Weights of a small transformer language model.
Training: a variant of SOAP for these matrices, 4988 steps.
Each number is 128 + 32 x the weight over its row's rms, rounded and kept within 0 to 255. Layers, rows and columns count from 0. The size above them is the row's rms in percent of the matrix's.

# layer 7 attention value, 64x64, rms 0.217, rows 0-63, columns 32-63
size [ 86  98  98  87  84  99 100  94  88 100  96  76  74 110  96 111  85  95  93  90  88  82  89  82  96  85  76  96  96  94  76  90 109  98  97 121 109 117 111 118 105  86  84 106 102  96 120 119  96 106 111  89 119  98  89 132  98 105 104 108 120 127 111 122]
[[117  98 173 138 172 105 116 157  80 165 115  90 131  73 121 104 120 163 114 172  73 145 119 182 149 155 143 157 120  53 146  75]
 [121  71  92 145  81 126 185 160 129 214 142 161 111 107 126 107  73 142 121  97 132 169 132 137 102 107 161 129 143  89  87 141]
 [128 176 105 143 134 136 158 153 132 134 135 118 129 159  96 189  89 103  74 155 101 148 101 162 144  98 132 208 155 120 101  55]
 [ 94 165 185 123 203 143  54  92 121 122  73 169  91 169 125 162 132  85  90 141 132 127 118  71 178 147 118 134 173 137 114 138]
 [148 128 133  93 140 148 125 164 200 121  81  84 100  69  87  84 159 161 136 145 126 142 113 107 111 106  97 135 175 133 133 152]
 [107 127 102 170 159 130 110 118 153 168 128 109 159 162 152 145 125 109 183  70  64 173  99  99 128 110 125 202  74  91  89 141]
 [206 149 136 110 128 135 127 100 127 176 150 165 168 101  88 138  88  87 107 143 141 110 123  97 142 133  72  60 153 109 138 124]
 [131 140  53 134 112 163  79 146 105 183 182 109  70 152 108 176 121 122 141 133 123 136 135 130 119 122  86 159 187  94 116 132]
 [111 102 156  79 135  55 166  83 167  89 166 118  72 147  78 108 101  75 127 136 117 174  56 158 117 189 173 137  98 153 135 117]
 [120 158 115 116 158 147 101 171 138  90 166 127 114 178 154  83 161 160 145 105 112 133  76 150 106  83 119 128  69 107 143  54]
 [115 112 160 145 114 109 132 143 188 127  58 140 100 146 156 139 175 171 108 115  91 123 123 135 170 183 138 122 157 159  85 167]
 [142 101 137  45 124 138 148 156 115 125  94  85  57 137 119 140 155  99  91 147 155 115 183 133 162 183 130 115 161 141 134 169]
 [135  83 114 158 196 165 105 110 166 107 182 118 119 162 143  94 133 183 119 138 130 143 112 123 135  84 165 183 122 121  70 127]
 [127 121  82 139 138 119  85  74 187 108  84 118 104 140 229 143 193  95 126 112 113 147 106 118  56 117 168 160 107  93 145  97]
 [121  99  92 144  87 138  76 133 124 144  59 136 188 112 171 155 179 123 143 123 182 117  82  58 140 145 199 124 150 141 140 108]
 [ 92 117 105 133 141 126 102 130 144 135 103 107 147 163 132  64  79 140 113  93  86 144 125 149 105 112 113 157 158 128 143 125]
 [138 138 127 135 128 108 123 135 158  36 127  96 148 167 178 143  79 122 137 119 136  95  98 131 117  96 167 108 171 121 101  78]
 [128 113 162 121  77 118 133 162 200 173  95 145 149 114  96 131 139 129 113 184 148 145 152 130 130 172 177 138 176 141 150 167]
 [145 173 175 170 120 128 111 125 129 145 136  93 151 111  79 159 139 109 130 172 107 154 137 135 214 168 147 123 150  69 122 142]
 [122 142 141  74  47 157 137  79  76 156 178 145  44 124  70 143 133 143 146 128 125 123 122 112 155 129 114 145 117 119 177 172]
 [100 122 134 127  97 144 117 113 129 126 111 146 107 139 138 153  78 149 107 134 161 128 172 101 139 150 142 137 130 192 146 163]
 [175 141 133 122  85 196 132 106 101 125 138 146 141 120 114  77 182  90 117 141 146 104 145  91 163 109  89 105 141  88 196 119]
 [ 98 116 139 117 141 164 108 168 149 102  97 115 149  71 157 185 143  94  71 151 137  91 148  98 137 111  84 120 148 147 103 130]
 [157 169 110 126  27 105 154  80 187 183 139 169  87 134 137 134 138 113 123 131 145 153 167 115 150 126  99 153 150 170 149  70]
 [128 114 140 162 170 113 130 116 127 105 100 103 136 181 134 181 122 111  43 148  93 137 121 125 160 133 152  64 118 156  83 170]
 [126 158 184 114 119 119 216 161  76  94 134  96  99 120 155 154 100  88 139 137 142  82 115 101 157 191  88 160 118 118 137 158]
 [ 90 168 198 170 185 145  94 158 155 105 175  87 101 145 115 151 148 184  92 133 131 134 114  99 126 144 110  93 152  88 146 134]
 [ 88 136  79  57 100 127 161 119  93  75 181 151 117 113 105  68  73 132 139  74 153 159 124 156 127 124 115 155 163  55 120 143]
 [183 119 134 118  77 133 144  80 168  89 102 144 107 122 132 123  96  75 153 137 151 102 123  70 101 113 103  82 104 174 116 146]
 [ 94 167 182 115 107 107 156 124 124  96  90 106 146 134 123  73 113 177 133  85 187 123 163 126 144 136 162 155  93 150 127 172]
 [125 110 129 127 144 132 155 181 191 119 107 158 113  67  66 192 152 130 139 122 157 158 111 155 141 109 138 105 151  74 194 101]
 [165 172 101 130 143 120 126 148 119 123 149 155 131 132  79 122 144 182 160  97 174  77 172 149  56  74  75 118 178 145 164 175]
 [ 47 201 126 148 149 112 157 109 113 123 126 148 118 166 158 134 206 114 138 128 129 154 175  97 109 179 102 131 101 192 114 170]
 [171 111 100 105 131 178 147 120 125 141 144 147 183 145 192  81 161 121 157 114 160 100 136 125 122 135  58 131 122  93  83  96]
 [128 154 136  70 161 152 100 128 112  95  63 123 179 156 131 158 128 117 126 118 111 128 165 122 115 155  88 188 169 106 149  96]
 [162 157 148 133 129  45 140 111  70 140  85 187 125 135 113 109 109  78  95 115 164 160  73 139 155 154 155 151 156  84  88 149]
 [136 141  99 104 137 155 107 102  65  85  85 114 115 145 180 176 120 147 106 153 166 106  68  88 101 155 115 144 110 195 113 113]
 [132 139  52  80 144 117 146 145 138 152 118  86 119 100 137 142 143  98 125 156 180 139 105 120 178  86 149 140 136  64 124 133]
 [142 113 128 125 125 142 178 128 102 135 192 135 156 137  82 175 111 147 181 121  85 126  81 108  94 129 131 152 110  91 123 158]
 [134 165 139 171 178  94 106 144 120 110 165  89 168 112  75 139 171 159 155 140 121 144 111 114 153 140 145 134 171  79 104 137]
 [139 176 134 106 167  83 188 179 144  98 130 151 137 138 173 117 130 102 109 119 148 108 137 135 195  56 143  85 161 105 138 141]
 [129 100 117  62 143 116 147  99 119 196 138 109 152 121 124 177 159  56 162 166  86 130 161 114 137  98  91 175 101 120 197  96]
 [115  51  70  95 143 172 165 116 151 107 118 158 166 157  81 164 122 105 184 119 109 166 139 110 110  83  87 133 110 113  88 135]
 [169 121 167 168 106 107 116 156 173 150 165 166 142 114 116 218  72 184  80  85 125 121 134 137 170 105 159 153 146 134 144 127]
 [128  87 114  62 142 179 123 151 118 112 138  59 145 110 121 129 122  92 117  56 128 118 111 105 169  92 178 132 145 147 158 103]
 [171  97 132 125  73 132 193 152 149 121 121 131 146 108 172 143 164 206 154  79 149  79 182  88 146 138  88 133 142 184 102  74]
 [146 111 103 122 116 146 185  80 126 123 103 205 126 167 107 143  84  59 117 117 147 164 159 129 148 147 167 150 163  85 136 173]
 [111 164 178 181 115 113 124 145 162 143 131 138 194  94 101 148 122  68 142 101 129 153 129  94 172 142  78 116 124 145 145 124]
 [123  95 101 166 161 117 124 158 125  61 145 132 182 163 162 148 137 152  80 150 148 122 155 151 144 160 163 179  68  82 162 160]
 [155 190 116 139 136  93 180 160 136 193 127 107 128 171 105 115 128 134 110  99 111 191 122 134  90 113  62 125 158 199 173 129]
 [104 114 156 128 117  84  75 119 133 126 164 150 148 143 133 104 142 162 158 185  63 114 167 174 153  85 151 136 162 122 155 149]
 [168  83 156 125 125 133 124 163 137  74 120  92 114 127 113 121 179 102 141 123 135 135 161  66 112 138 105 100 138 111 154 207]
 [ 98 133 175 140 131 197 165 176  93 127 108 137 121 128  73 170 141 142 165 178 178 101 190 154 128 135 130 170 144  73 121 149]
 [203 159 183 157 118 104 128 138 190 152 115 207 184 169 129  46 122 173 114 108 116 137  63 116 131 130 151 153  96 136 118 126]
 [135 131 102 174 113 155  97 117 122 129 109  98 113 133 113 108  97 107  68 125 174  75 172 112 126 170 148 143 131 150 179  99]
 [148 192  97 139 105 113 113 131 149 151 113 151 154 118  92 148 152 147 125 101 162  90 161 139 127 152 161 105 160 176 116  68]
 [139 176 128 161 155  79  96 113  96  63 139  72 106 118 147  96 121 156 188 107 100 160  97 106 104 108  91 109 113 196 111 221]
 [118 153 139  61  91 114  95 112 127 107 123 110  89 139 165 103 118 154 152 105 137 134  98 105 191 102 166 116 164 112 130 114]
 [102 178 139 187 140  91 114 123 103  77 164  84 112 145  93 113 115 135 115 121  89 131 128 139 160 134 143 107 118 126 132 131]
 [204  81 120  82 112 125 104  99  96 163  84 134  83 104  74 103 105 103 130 205 107 137 123 194 180 127  93 137 104 133 126 161]
 [141  91 114  92 130 155 105 138 169 121 148 153 142 131 106 157  97 156 122 130 193 129  97 137 114 135 121 145 124  83 119 107]
 [ 68 122 170 132 119 123 149  51  92 193  28 134  58 135 117  98  98  92 132 119 119 134 134 131 113 103 124 130 208 159 117 195]
 [124  72 132 120 136 113  74 145  96 174 110 161 196 141 107 139 101  93 140  82 162  97 142 129 192 134 148 114 146 119 177 165]
 [140 116 160 115 127 117  98  76 139 141 123 166 119 149 130  97 138 115 173 126 136 106 123 126 146  95 101 129 116 136 132 122]]